Weights of a small GPT-style language model, trained from scratch on English Wikipedia.
Training: 626M tokens, 4779 steps.
Each number is 500 + 50 x the weight over its row's rms, rounded and kept within 0 to 999. Layers, rows and columns count from 0. Numbers have three digits each. The size before them is the row's rms in percent of the matrix's.

# layer 3 MLP down (transposed), 1920x384, rms 0.181, rows 141-281, columns 288-335
103:540530549428472482472502529464529438498505466563496491545522521566464451460433407611504492472529477503494424435407513429516525459564538495472516
096:485460570444533505434572491586512499537445402503503508426443594571474430412560430484566471417578515581461514503449528562434572554497600560513469
098:526497494424604511476501541475500503517548532559388507518477492508535515516472484470472544452553456461579523522436489596445488538518507503512569
095:432444446491490436463489524516564533494418622427625463544437527510457563501495503545493541477500516456594478548508416543549580447525480484455419
104:447372521505453500511410504492493507448525510469494516587543467561531522549510550492451508400487422412542541449454443427438481579391580518462443
104:521506442494539438558456426569468509499519399512564517529405419421498475489490505539470465438498483416482564399487462527432577485480492497449486
090:521452454419476497454532482552483542440476538447510533540480471476617573497449430579507491521493429522581493525497485549466515542569478458465544
095:464514429502520433469526476472518475606533534486435486546497567439565478378566473504500488517539439446555442412525463470489458497498375507569577
091:529507504497556479556504473446472506452568500437473455466513480492435420492643481560518410598533445500505522525543468543512520478477611519528438
104:601476491441485528531475506502488556577530475462568494552510438557517574532496429439521546534529513521509518534622511555483548522457424456508525
100:553488523469515480523503446535570500507507453474523537583471481425512396543500396448537654432534491517523504529537470449436479605511521533414469
095:510629513460459611487463530561530439534548414520555503425436541506397486446491482583592528511487590432424486515572501583589557562501458404499506
102:516456420521494545501422492436485501543565413592509558452499437430531513533515507468630474460486434469582406517514467556506505533487586555576400
098:659491505521468460517501530502547538413477567459585454481487525517413484464538626583519476521465452382503535507538515537505467467508457457534508
097:462499451413483433499482542457486432463519499535443517498505448486470531486482453457550452374590452493487486505458526421546511513549481557531507
087:569568550497447472483496549530490500528536413556547572467480532563476499485580497615521457467522500564530432445421479538487545513533474436468483
100:488523516505517434452520438646543512431567383553480543515605487430472592502529530559514552558542493461508500479628504564503590496511614455451631
092:549466531509521508494461509467455516490517496411458505503405453427543600526497470417559515523560558521568471468488471512477487537492479484535490
110:461472453522514515517530594542532488476481568488529430587494475497495520516524460499491545464457462496442503456465593424384456527421528538449576
104:555474537492372541522511486510428467495522564473489562462538489513526507499475448510550470525528461516462493449562597425581545457506474500574506
103:496498606425494479427536472472584489558443480452476518449540496512490482487506503476564525452596561499527479490617497510521484439508545556525509
111:427419480502622480386508525565513493545616491443580502453520480574543591461466529507603458505446445496520511437524470407426567519610569457473394
096:583514475436482503366477508550535476490577437519465551491527416507563549533479490516535479532558419518409571455527562528455515535558539522518526
111:533500545513550569503569499464605559527530574403504457438553563539514538571460593485497464568540487406525492481415503642479495485598433446475471
097:493552427465493523602509503481465554534423488523595520460616526527609400481515432566530477475545506572501496487500495438460477469499512490540656
096:532510581486552530467543524543505491500497633476577545421488533442481518444436473531546459534549504443558469544379462510501443608502499566431546
093:479463608451487556477584580520596505550417505611529498575566510462542452546513480515548454499485599487550578507483579386440588473539438516472542
093:387425543503503451430535515597530537555501427534505492596541559551500526440462524529449413539503419595424598482456421537542500482600488567458492
096:409445506451420537536457549543490497480485506566458466588546506492461524541514482534557482517506490559568415510512562450553524471584418434420536
101:440447474411558521524480419485598530541494444433487461509397545439534539454499504432533439513419436498413602497549476459550493441419545487461572
096:587514497516471539512428465527527559447532443477508558503423534551475492580382501535457438507485574486429488558481447571455534419661561490536519
100:509541482559448580487513529510531419474519568453504419454463516511544456456466481531462473523591572486397490591453503503477497475597505486483489
083:396472496544553583477567433565496460503534507489506551501481553433521451493498424471529492450461322506611520554489487368492521472460513494429502
093:537486429527563522444481513415579437552542496444409553524491564501469578500424556475566499522502543488482401575473496493446492459459533544387502
101:545407492468536516516531484534521519487433493452447552445533515530450424463425525511420442499471496494517489520561456455475537548465596521544603
095:539538456518545505637427622433541535540467461504438574545534531546556474522512534504479548480489540552608521455544453493501542511604515523503585
097:395481488468530437478466533483574495596483456468554519530530520447487411470479456521549553527495555455554565483497441534423473517442532540397579
109:446530532370490515439547490421528476478447491467512531473514619499522548498534473480498513571410502501544503446505401512478485527571504372504511
101:585579442516487514415482550494545438547507432452486523490524556474565564475501548503557460504454536549549511404518408482481508479611521527539502
099:491521510428457481474528600493562523491477505502461518549527509467561588408415425546462433595429459467428520527413522568530412485509481478423489
106:545508470463434507473540388547439517475563472487492414529518483485546414451496534516459459427519614439365450530434602548462448574574429495474510
094:384580458462477581554438518485593491580468535465542457435501466408507456499482490520483440528506441610441461484597526497568431613465449512508561
096:426559514536526567455559529523536483501537634563503648530451510483505417442483494545581434473530530524545543612472591415471491506510628445464513
102:503564531562419516560458511472498548492552484436552527525463489509457381550471448521447419446535444546506564489519450595502490505604546509477515
098:452622448523519516484473546530548574501536419476528547443500497500461533492537483466492528486478539432555510511493537610481485509416410519486503
118:519508532523481484430490484428501506563476486533402578551452571507480597485477406468572508489459461563534453485545508513448509458606395485493508
104:459506487414555484521486518529609551520520551453480582473442452510469454469513499581595485495479520580472444548490533485518426523535478535549508
102:459438333512459413510520543498556448514429507329509588376463477520419426498561505559407521444482527507426496460531567501623550555503519487580486
099:479512555408554404429434429489539418548475554518501532427503556434433452475405456481477478484545536409548514463477505546448473438481462494424482
096:496446445455536535487583399588561540491464457596633562523541480456466531480455484506433436522525448508520544513482494552531480440431469423551528
084:389480433463511556525502511519486481490559469502395532504538460437467464535454465493509491486490498529529463499505373517481523538598561572528512
098:454584504457614518513432469535622601563460522561510511447472444448485522559488500538546480449513475532533498484446431485577516506546432530539546
089:422480479435555503415456438487464481538582496544488520487528514462496482505438506562418446500448462503569476574518385485553538547489470441435590
101:447510575375535523492536485426542480493565489510448591461509561458426530569530440500514537463527491563536456458540470467558420520607489477456548
095:535471388501517446498408514639516561566530452458529559569497537520479481557476463486435463610511398492361531467503503472549481456518507546443505
103:517542536556475550504484519400524539445533481488431424422587561622516466391550582455503472495473486508572482535512533466478457510549434526429424
105:510451518485486528475444553474591415513544568520515505542552456490484496463545521512513461440536462488578440514525467561586564479431530535572551
102:484507457478511527526492499451454517520512388501493549587485569504481525474464518438573586527556511410539385467553465535397490515537495485535423
093:520491558465545499461485535555453537486549428407431490446474568499517478487459526508654500557514466466463457507468469497483467416443454542485463
103:464508391518514626463492435555579512440514471512470545521478535492459549519565630440497558572488376529495505518543463495523477516513465535477533
102:541472421522478500539498496595457466557409613587477445517511487453506478471484465487598474415447495492531505510525435576392619482473438549485529
110:623472479496471497526468476617524481574497479455485497416387600560488639538482427508524473501493546470515485445532581579519446557426479503562515
100:479508456477474474482509564531448509488453591431524539489467453425507572513461587479473439518442515494453550483545477427499570462525546423372451
100:400542563537440459589467511521497523568504418533446524441493456411467432449505424522482465507466445578483526552431462435446513482458449446435441
092:524500459501570464478468495478475419475489477519440542437557439595455521490520527478493557603490446567528480518474440423490539543519532462469494
097:495480514584424465538409502534549464526583516547480507472514462490491497529445481525482564540499554514378486533525540405567448503505520555523508
096:442438577527477460548453450530427520491457591440471519385555499445528438456509508497581571400418577458526484584577410427411499462446471490459522
105:568491490523572448555539574557515498515402557534567555546471570520598418545474472509594442402499540494423490476466538491494509481523453513518429
099:473550478506431487478503509509452503535515498465642428630524472515473466422560539524509527478483503406552555537598506456416568431510488456544453
103:481394436526444537543495455422486516575582509522485518481408528492467500437426474498432472554470409456522572549480483501537614454518499477559501
097:635413535530576470426565449434467552543498552416499551496489505449451551536593477470476497505441498476539480548451469566473383529461550472475486
105:552562422505497543473507500463505453491540623565456512470509528654487609477533415537508507461477565488575584521475485518543550500507521503501519
086:488518502581563608483480526508468510522529514451549496439503530445357506584559588549519496539544406509519534442482504589483476498480551546527407
118:486503524459485535504494516479528532574562478501580455520483459610483446525481553578479430470522488467433500493516512510451579435505375533624594
103:572465520425537436577468502506429599498474539552508495469547365579441508544468508549468531529417576493442538464635527513501558506382508432461478
094:502518508429588552503558563526500545558418469493420521529417505555401548483502567444606593369429494478407499486507504534482551457426581502432518
099:447473502514513525464461472547523574512493509568481517456447470459450511500554459512510483465525484481516452512526381473495501488577515493416542
090:487506474562577477519443478536512486558558529491513426504508508450566539592499447524512465540536522556446508362541455542587483598478556459494478
094:449505467457427434533479513441489449551590484581553468467474469454527522451476607483503441445448400506383465590450445555571497517539526478538539
089:476522545455462489479592486383543445447474425492514505474510514449546488553478431592427500461541475548507505569514479454495480538509514509457557
100:504519440532555400480464489560540392388542457564503373401525484466479466435508362514484424459630408459509476472506474518512389555423470471553474
093:388486403482502587469425665421404572429431441434506501468506573521584502453527453502475483497397544412437463475515488475519541483526481490458539
117:569561474480511506414451571499462426478480508443599570472464459484501445499595453552426474479536447563575563496490486608462454610515518594564540
097:481596456489483489441503526512478545449393461513599456455577588524567509474425481516478490441527499529533480506515521441479509530517462458487460
103:503548532545544477521451508461491513516556452418466449577474502513490440476496511523563423430473497511553567501428459489502514431485449472417525
093:512496486471413470497499468510462350510507421580490508485550504554485451521465486454520517492429524501492525508518411530492570456558531492481483
109:465417450534567522516561478590530536549429492473553457467465634413497529453572564544503554484518485505506452429524489465442559487537552458518497
110:534462567545569519491508514479459445543469515503466605516525517448456483482427376486482457440473499595475546579445503456403425552505510502498534
096:545565464546567503499566562566553547388468542530469483500535568443584571512538584473538546543477501489515440502549416461418437558448561440564447
123:481422530474571494461473533560534539421469564509499546526526468429416473553498406478482485533461482433517493492492547516487463502454474410498462
102:511569405502496474470513564565527575491532488561532469537478537450430527441505465513502448638539435506538464523551394465512535433482455463578560
093:545504468433524458546603486509509491505472529503422411529452519451522518448434462517448451473447495443494383522561381578594496527535509522511434
091:458467480489533567478396527559546560453477489438487576536509544497439508479455551556556446427514464497455557479452487409476459489564420483496448
096:598446514508564513393554372505589395521467653540561558609495424482546446497560520474485469540474515479501471443544487577461539485562482567487461
100:548478396525511484522531360480515605584455545543488523424432530468458507469524499567561414511441518505512444488516483553479438448559517502474494
097:579567469435480405640476532437468536576467490421491553567461505555581443556495539556531603526526549448419565564566519584420495470496402546550445
095:416543536512571518396464440489469439568406435526495544524612481564478340423551551505474537440572525383520557503472581502542445527551479523550492
104:565464551514559587508480486503462414461460539512510519463493498490599492487508442510553518575534438485547498505468545448500423562494471524460531
090:518557441583472547458469476480518448548502461477594486458465520510506424465538458568481565480544548456572507449510442511461557532472433492483474
095:521485472436513558487486536542467475523552504572524550464442476458560495560549541416551455525479466573605427451573482466528520489563443594483484
097:520459507558439464541494506503456448533521578441488507411500508485485478470501540535535528475425441503485493421529457564461518563576478517551535
087:456561544534469504588621495498469493436445448483566535465515556473516522531462540536533441562472501633575431431478388422480498527536528429527537
091:502509495544504519453455485500446581557514515485435508468529510486457516497541483431517409408589523451440503505556473507471583482503570433490513
101:399531433469539521525417478494452525532541486503499462557505370487560487537427536538455481399624552455384542484625559456500603502449488647506414
116:406495396455428553485598588589490539455528469496527536523459471428465643598474524405533472471567481485607528586531475504489504450439494546480506
084:490514598502507485465562456454542537556528490478514421483556455525446462441550557587523581523493594475481566474477497436514497475552587574544540
098:442463512537510555378517539606535502615487456416489430464480542475501414391502474503518506459537525544467450465592458477497496518571417493538445
098:473526518515479437459576542462503585452478456516534468475522560577533491524516557558475552449559582533442434432402523418496572488557486555522482
100:452584516517506651485391480562542568436522551405479476486566403468469528564490499563563481502455515443571472438496511469568478572636483490471512
097:480520500492426523474565540550511467477491538532444628445425483520477551508514428462426487479520472485575470529486471523488531478457413416490452
094:499488501452454519544479533396463430551516500525530579510503551559484484509475538514494505547542522521542427405503494518517434536605508550531435
096:511502563463514479528465473520468450499474529496476522414550510452528433552500522467470463476475509524486514498485574453498552491605421452586489
102:406514506501481428487395525364453490517542557480538492485509495468477452552534550453491506609463485449557475487503469550452553476572428478551481
101:568566494511444512477496523529595469524468566513481476513503526463452532487396491571442464444496526577453467577601512526467477488517474557514403
097:507502399479574491423488540452497380495504435499517456442504421561525476482456487495444510482557456421409478424458408443562463489519469517525496
105:515527619508520513464555511468485466483531573502534443484384532492593494477511541492495464551482513414398494368505549434521487511410507609621511
100:450559562608489440458533545503528496488528519483398507530393504465572498481612513503515576524519568504544525459465444476450490432554511478431438
093:585449519512443524461541511493508478532509497491432486462484508587626529466544458589520538475425489540460451485425433503480539458468436585477474
105:469452405526490530415483574511482446437547506420522482566555561537501428521484504528429452487479481454582519471420501475470403575592586564555568
096:533468504525516595496463464522492525486560565484623466576509467450518475475516450569447506459407531470569502556492435463544490475585456469555463
106:433437523576568571549436519607525572494444512468526457436518457378458547408501440503488464561513494514532427478492446455543445470573495472529586
106:458506552542524545444501516435482575527436403564530586530467559556475546510493522668454481536553449516529465559582465447548484513605584514526531
112:494461430487522503415406515518461446552531454516483574510422556547512442555566542575563604573503424452565571461502505440498440489456448550512472
120:486431449548498513498540463481478512453478549475435567446462414457443472459563434470525510545441443503558522478512497556470496419504498465540476
099:511459514420562550517515513545550553582488499544600512484504482520528579525569532545581508467468489518457436482469506450453485480504455433473462
087:448559507506421516504434475501511545484574561537556397522524451518501530517476423493464465526511536540401527411431491444569533440544496542483468
107:582519506470586552437486500443504410552478432485510501473545525462554513535485567466540463490537490426429490529565432549499473593416546489492638
101:499459467495485448477586577415509499523451503464533511455396540460462517510476527474526463554490516516509541344428448492428508464469450521492522
093:475456447475510406469487564538430499528498513460539478465527439411446471570459473482444444443464502461472537513470459434418575464428426533523571
099:468535477452563556375519466513537616611543533549586434461501428468513534497580558531509477397438454510524422478497512401464589606457549546567511
112:480541456539409525449442475455425523515531512531494485411517499511494571502509453557453495519580498577559452447525620422505571450498461420501412
097:440463449352500486524495538524473497491495561514485498433513481438495492543461429563493483569549486423540563509475497448490475546462460481371355
091:443537532499477538546459541481558428490485450525451532540452471447487503415494476533452571595474559500485525465439505508502499414460539536558521
096:517514473606504442554462535494466487582457606470351536544483552481486462482517499460441553498523528578545443447469478453553540578599471481512515
101:344590471546553502478419470485515563474465463578528489601512457372487501444448512580457454509493546558556485568499533459557464471448513452485404
107:475475412500554487450536542469494513514490524488449521496610460583435515407426504603547557510484542450527482538531440447539419517521457477518424
100:455507455480476497461477509507475515532535566508490528462528417532548422524411578563609509455436535564440456507618536462484397550462520451529566
099:529477443549497511536445536458509518474525463507490427516495579507548453551526545441502516438433501455515456465529527572455482488496515455585478
107:463489606494506581567502487451492508485522457459449537495539563425568549542416400525506453403478489560564510524506415561515515505528496456487616
091:484422511498517527499524532497511487592505488530559485569486475476489464325520514571490606539410497443459515529486550523523606421505528522481548
104:509442445528462437445465532513560492494557488606495493488472546506558547567636430520435379422496461488537457543399509587520516560472493435529534
# layer 3 MLP up, 1920x384, rms 0.178, rows 142-282, columns 288-335
100:541480564432520487515589458507493494561539455644496479446467439575539589500526524496486603483515556543508432569459644505478479511522507537578481
097:548548638668503467510501554511526550498485452467425470434500599502586540472543511536465519501477536626504415598528514498551547432541521469521459
091:469464490399531506490541449453600515565539493562450575500549437520500486457517487541562517497495589460445575513531504462400446478465483528527518
100:408541432600470536550556580455513497586505520584563478525512413490522501389492547499506462409533430486434510493476435434513434536493497624485483
107:503480499525522543502594437524378491467504480448447504548519524493544521452485485460406505458536551401540561470447458585474505516481470532418552
094:484514520535577461601443472451493460558353398569519498474551478474577495597515552447454529589521505514450536496429470460484517527556531523487496
097:538415525520496443497459471479413573414527536527460426485557515629547559461479429472576513496535564494549571536549538638553442464521421511495479
092:540389507464455462504511442594491497538480486498489553531404479555492523512534537506454518461452493439546425386527508467508443562547403474449563
106:500533471624501508481456491461501480482542589551452444457543556500497547567531488470545596554447516594519605547399452607513547514487481476510534
093:438521492535512548580520472490483564572491499507559365466389468486625530506567439432528465404489505486451410546548581594436475455463486555502520
092:517572543426518496486520453502516480400487487445553560531501366468540518476432545460539486518470484492486483579566503501454589485466544480531445
099:462465512474597510534570561471413483429511440545475519454490527522513510430502535499515532540433551519536435569464448535546463519570444469538512
097:489521507449488453578505552524544458533443527601542603593562496476457507526609539542535572422511442410446492500478497500509435530551579480616546
096:476499487545589480510439536426489529588466634395489554481526415532461496558491477417561471543529507469492522560544480453488496421495600617507544
097:465505582589425560537522557502484521517505519541514468533455453441476470511438457488470413386538507499471515553529540410472474471511567528516525
101:550485450518360434543498456513449530460507444502422468520605501628499535487485574539467433423476480508505504601514470493529529557513519516438498
096:476460472475420549520514508576477520490451564505466465565529564363526483442554497525468510492508476505370449566526492512459637480580484628504462
104:517518542495427476552481448516472485450411458487632450448431458547448517475465415404410461474544485524502407551526447529613482539447438443552507
099:478427471497503493608557449522514522450561522535482468523485447490470464498452442522489491498521603500530418497611463496527506509497466562531524
091:483532517445520479434548517482476468519534529445494557472502453361418473448605435479573502418572501549577465460557517561571444546486492527494470
102:549522498498525512448496556488473425464493381531531426592496518452595490497514524424570528519455473495555502478489496380513500433456558574457492
100:539483481430474596547437448440373553453478520576504415528508498574544464517624472537488511504491556476561514562546411491559486450479486462472504
108:513484478458563557496472494472540465438585399491528480490368563428446508510542488457476450453544570496472536428483468584435513486455437485482457
092:537455504441548486566432438535496463492515509428533511517428556488511522550575510465545483471518551567526455469568453530437463441436455506546450
099:474468593526560495476402535581458540489477544441585535454493583481516468485498534440615526443464410578495462437557511489470477428444605447450473
097:596491639570504508469502501543586516560397415508589512535544561503545552435484554468475472420594554508522419572455539493572431432527480558443469
104:539598546484563494482421498504534551556545472440521478411501450497561475568441535332506476464470470485428502501567488515549468463503515492580491
098:443541491496451418515530575520549472507482486531449549496495477511482578501535592391515495527486502572475523387461552530554541571471434466470473
100:397468559489519509507498534613549593488496479573480447427443448482523484530476470508575464438496570520464545535510494417471499389523477506506499
096:529592509473421442558503511526513521462455537457411341523383517402485527442605452504551477507433530553538542556564466430415486441419481457466523
097:554535560562549503533496482559581482408505470492460579481537477504448515524592519439503583552512589499559469443523481493476523575503439470449413
105:567516459480424587551597463509539444493464458528457572570470482487476460563469497530420453470469455414468477525512513491457418567527482506463502
107:432614462523415414433467513566543460550531520500537524574523601518511518483532484580584538440492494536499570472557569517548552482492540563569529
099:487443369481569528508525477511458544525460500545560517519580458439440425474527579542442547624538453501456455557470457501543504514488481521411420
091:473453562503559490447540429508508537413523455452491531532400511428489461470475513528476472511528492602412565466530495517489462588499489418515420
099:518522439546499442440465558485428523580417535461539442456650539522489466577515526496450481499484489509549443583420505498446455523459531512516428
105:471551533399469541528424494434512425480521506417372491458488541488514504399562531530441482461534453472545445507467506515412545494460422544429499
102:544462521503486464440499476402568485450465548544447478545511574520519456553585464491566411380508497546449534530557522550530483489539450577444594
101:524471454418517547477548499585452488613355565472553478444439485591422532555410553510538548503438407504545478477516486574520487510473435517551465
105:564556550421450436509464445556525554501448467420439428466509549470541406518508458550589513403484537521402579488545450484549526532493587509582570
102:445490485472515523489475461523479528492467569569535493550530534501469513514524496528540481468568431363392506530522431481547541575488542579523414
105:500597544514472445595461402516440458570347521474534386531470473557542532488554462539477454422438552579454490494548518486486508502435513471524454
105:554437530466474544425465498448473558476568456488502527467549486500522486440459436484565436460504532515536517539568508513488550460455504535408648
101:485479446439527514394549434407429550491527357450563458455530512440591490556469498531516561522543493590564442443435478546623381519434538454459475
113:438545544539445465480518537505524509546588407581497470505371484538483528603496457470522531509449559508484473544512442479523486439562511555419469
101:480520475377456490498449449499443506604518472541492451452480464515473526505517560470432488480544499477574515602422524456492470403474454518568431
099:528455494455518431493445489405562512500507532530460528426513488503358543521422538491460540491481489561521478493509531470533562411485424452641577
089:525522490497533461507543588551574484471543512498493400468531501451374517508445554495508557558468505538477551510536460484599438547561488605524493
098:576468512513489500488536472465532498541482562543465524433436507485505562406493416520505618442554537484532490618417539394578443526497519451456453
100:622526541542409511518456500450570477546438445480543405487423621450576541481601506431458489537500612533532487461516472481500496440476380467598453
089:583474544544484470519477522553524400535402491449538561490527443532503505607614491477528527401467451481533516595512539494548548547535484447592518
090:503499582472526479617456467423440552519488524489537456479526450472513517517534477487492575506430496504375489469610525474507564381562490534471584
103:484481629585349433645480513474410567571502506454436476561537481470492478542526479482545518436576574488512421485503453489428466552543536499486484
092:505554473484443430478513480473496479355573539515470469599539446521573458425523595434588577567422550493459494526449539455501491554526493555524442
098:547533428522528513605571530451526449429613499394480474532459529523462486508421525531497518466496517544589573541508460523568468526483548487513485
103:613506483479486483448532506365479441540512459510520511505377448418612519493494422476486485513512424480485515450470490534562527497495429517435518
092:487556474507586482469484503535561467436490407508528494503486585480648529571497468479489475492525496487492507543495531512523462566514471558487447
097:528486380477588428548572531528561510514556559519497432514495545436537452402532538491559517539517584425620531446514542462616474548501522491480451
096:420495482502523558486509493479482469534484472636570529399510500477486470492498519485485553473518469637485577610517561507533513494492474673543515
109:496561512488442461562454461426484545502534463433605499576545499552527500566523474562439480402466463409489472556432377493531553449464523509507449
101:531483462517519523513516445465410422441499581494451521407472532482474548430448559507625475498498489572562449501486438511510509470527440517449469
094:548449468525407473527474467487470486504508479513550500441477504470511602533521486518537452512473537486427545507626536522447500477508578487494433
095:599524467438496498383524480459473492485523587484562545520472508513426484475482354535515573522476494509491547489454538473530450518493437431456529
090:510493472429539546514483573507471449518529484433439537572447529538518483488460442513473501491455469467473456437513407552503597498487480506538436
098:486529490498503521514593559542530429512454575472481479417534526467461454568487441515552527521510439529528532482468513562489477482482523520540541
096:555584563415460497511479497534512437479478540571436429391470512521484506478492524491399484539451536525423477497545549468567443531517537480477523
105:528509487561535473495418485552488411418581524503456409424551444443520510474463495486465455463490458556487480499342524526422415439489472453559454
108:518575505500469519503564522572493444545431487549434495562523446370425515451455517445423450592450532420596515511572461416483504486467549462507575
100:487477588478594556387465572465440518507571528499520481503509386542582586435558460441532445502490496538567478511483462498475497406502490527489418
098:423575501491623551572499513591564457479494511461465452369586493493534499473431521555566506552414555571511538400563488493480477427496550418522453
102:431440600492463443466515481523531485520495533508453497445550512507444420556480452525469539457582468441544543537510569440482507519450506447552492
083:537454558425521558492493384407488519483511509464525497468516521583601485533481532535437529530440628493447596492511556419445514546565558447631590
122:516509470437514471537494453443489593465540428499532454549451431524484456548429472423456467456545530515447524445475477493582548485584402496575526
099:521520444488522441550477536474416521528448462450601478555619464489436483478451418511516523551393546480525535499610500497351554470446453460496485
093:555470459479422549574452483546565527600490365519498524455552474406478484520495490544526407542448489544544586513495529523488481353524473504437497
101:573564485484485564557491503590582602555488543558511457540523548427490449415533528460474414412473437552484486497531422449537443504433584529452479
081:534501425400561465484544546495420387451454461493496445529526559534433528512491392542431499559543494378541494551582544503477526488523500558558569
093:355569531532460539519491533478426631530512555480547474515498549536489451402515489518504477510428363445509559486516529476495476487570477482403518
097:604501535393448499476442388561537471527437525435485376437428557591506464516505496515459523427568455470458467447466548394546506498510453493367554
099:519535424579452418478467526454523497394537499508473454467462515427496463536511442471493525513563494471454494481552512521464452360496499488587453
099:538485455517518439479458479477563539499508480540515434538421399477508521465519475563575530357546420433507465481515500551586603497453451457482484
111:643466532429499546526469625564514360457508520526503486509513475518558505469480368482496474414538378515437515518507459480531522472414548460486511
089:480409434494519461565508435540538513429520468493528478485561553526496510459503481396450522491568478476544515516563500533537549467518479474478413
102:504525529548570505570474482482480537564443485474410501522512522527505604486414433425500509482487452471603515539486448504564487553477474494392578
100:552470431449554471433493556506603499522590540513537513456518526482414530487465518508438419490476536448644553479480489499507504473511523471571467
104:462512433434496452492593362507405522480427499530517511462490537487515475520524480389482461453536436466512559537567547499555471549532480425510512
112:483527452602452546485522500477504526535528430560518437492458551500507539461539532473502534513484485496447500514545565440534566477423533560600529
100:494498572564455507404524439515450572491565508556500493540536547490443538514560452498375442396566574602549399570577425450464452596562469495434562
151:537475507546481425532512551476514566519486457479496505393498506436456499514352487617485443556440548491479487418509486475556410492498506453449480
096:467559498461496448416563486473560519532489518577516519523553557507436583480558525441536475432549505482546389441443499453508562525484463483499412
095:527445500513579522477503451522511536453570436527470401561426541513510532429467535443454521457431415530418512499451514536528537551454465507443534
100:543515537485490490529515556504567462497416480518536510473513511536547572444498490570521466514393520488540494567477512443435614399477526566447433
100:477527531396508430505486563530502543478521453592490494439531557595527355572518490520446482538489548449480453521444471558576491492489509496484536
098:568373474416474396487475437567576448454531539527494463447541530473486542535535438463552485475524540542495427524448550550505410559569514526493543
099:503520539486477557455461482497497530492369515471473536505558498481473613480443503376487483440396550616474525494511492433481538445526530443496503
102:523501495525623481505402515508507547424527526555504475531508442453507517497502432447534503511460505532487495431448524508526408470564583514460600
098:594533559481547537533460520506549484548530484460509440559505509421448553495613362507489549552491541492464460427547507465541445437477486474332516
093:528415410503486551556457540561401402471632463562492528501544532467487456491483517468584478428517366525512492480518559388471473422552515495539520
085:575476483454546453387497553509455523536515549443555433559441492609543459459478448515557452598534462545557460505515512478555478519476562566419534
089:515570571471522441538508562442503552449490434461567496481471551484480573348596502508480567547475484489530449578602570550507543482460492545453507
095:546500492571444481516522430512454453444469519529528546498535427554430590567543447544420587436533531464550474524459531538466608404466531473519510
092:543544457473512547527485483518489388497510442462572439469544469481573407527445511470426496562541521414510429559513481411387540548487474498441474
097:480538498525535489419552474465497538443476465497511505469486464539401528431491521413436499559587492489503524566484443562524448507471508546493565
107:461519471488522495495538505469499531456494456576567522394474453543520462510522582492435572510507490510465481522438550566549430513454550533531381
094:531579514401508547499496412476486468508455462517547511505462547457507480538467477449513502518519459421485483570460464439516569452578550526510569
097:561449475522512448586549523526531516573548444552506498504531549535495522558565475586512501491539560504480420468481470495481453497524440485494441
098:429528577496434514458522524554530517576492435470521544449487564501511524507455400501535501456556450559482495465444495568567548455505421508519507
096:474380523546462439541608475505469497595518478505544526494407436486496546512502502514483579486423468477464509497475542478482537508483556533577496
096:533525427461534377538487473465452450475507460502508444447543503447481497573624447492528482573464503540402569531385487518524553504506425541467552
093:499502521490484518434535539561521489503493539492473433449465534465544479547473452563429451513489525575522586605490651530614496486524462410536582
086:446505479565456558477488489514553536506478472609508548514480505479481468492531461480541486548446539472547482516462502555589444523536490458440419
100:467457456406503515510431540454482477483544532474574451521430457462410514564570511454581479487482530546500461463578429543417525439502382419547409
103:489504556546462574515530450526462456511495583449531565512549460538345503564457498531427513519554531549509502489468480458436528453474530471630512
109:466495583528518559517571519544526555487422489470435484596518529515498532444597420529525571456531589582500493480561514513476569485531539477415377
105:483472497493424500591460516401453536520499480455490404372553559595535497502456528499468595384509456523407564487499502467476505463457457504589483
097:505521461480560526495473488499536489433425474458616580463446567452471582554591452456465523514490414435492570454496531507426398410515486468467617
105:494446526453578446533378530612466493568573504530489507572491507475517447514424494578489463473501443469541429536505507537454426375504500628569450
105:496472464386481495477497539566516557510571568490546528517473571481484520598527468470475507445594563565468550447476541477473452469473461464435565
114:478667553535477498484527478452447514545516435469546357470531566604535530487536526572467400445555513522548436564438428415500537439447452545536484
102:420474512577520541514473507629449423548487399500602391482481538501483524434589452535507569427558538547592563435510492484487416581507523578535578
102:564552449462586497459535442494481528446506462468493490447462471495429579436413483507481455535512493523464424475521618488546447467548605430545419
102:536447475426486555478467531491464573457518514611390530498427519486505552556546563564506515549551501530593441473527560480484586511514406560438413
129:515490486570488419543524427464469582446531408514540511462560527409481540449601520488470515589482453487515491461543556461540415534476501538529530
100:459496588548523531516529520497599548436525457453519575464428421494431411408433503561479464583541455527667499467468554525500544487474497512557558
086:461547434534501491558497573406418523417546465497497571418560574449606579460409538432581525502476433452486492556531559561471531558509474475444510
102:475500499524559480409502462568387503536544584543500533505494487506350499482492515472489343539590566479500442586490503557493557527473499604559544
107:501422503445565446496493485374548484471445432544522460415495493495518527553544508614458504543561537533514497503500471445492605425521422547499532
104:504565494544522423489444478510521528548435515505528449532535519463559508522542522503549471513474483602453517520421504461563594505420403556538512
095:398406589478469595496510572499440513449598516419500468525474448535508435559483499446496539560464451472519556513393463563521470593509496434469500
094:518420388442540514483515562468547397477530475442555506515539455451495470509588423452433512537443495588531567483533496404480362447539487562486517
100:490451515492488538572493490502437535526533541432578549473530507526505487400499526436567558457454549512528562447441539438497442592481446575511553
095:555465522394534509509439538474507458475608536462512438454443527510523570453485569556612557511416480437488536467537499568506473421530510508503556
097:508521520463594439474499502534488551515540422510530438470535509593465527487621545528550407461465496517500613461507497586571548454446408496566528
106:509574462452537533511525543524509518474443453448468428561450520524503533414569445513550447526545433414450506483588483600414457476417460475511490
107:507396502501490473540450555469458449510461513460482582434434451593511557505515468517483476471445487552505524507428509510578503525459489592614452
091:461480454477528407499538497422564525515496494472523544480451542546508509528498493477565416430546543541502486429582440522475459515449431547499571
102:515533494476466448377508505505510485376500514432495521452472505546474441501524589529488529550572553544477343536605548545550414530453500535457467
104:412493474490549427506428435590480500513471485440524467560488505496436456517452446443420587474443442547515501425502547546508531486532544462504455
091:468504444523502600433536474508503476455435545453513465478437487485485540569489488459419498411532507442524452523527523510448477487557507538422529
109:449515513551481542456483571455489507485464387427516479466507446443566445532579447534575483423494518482416488451441528547577574499471477505466505
093:489455522550518567481476459491425541524549433435525475485490525496500423522577501495433568510629524558473512482556362489521547451473433521498487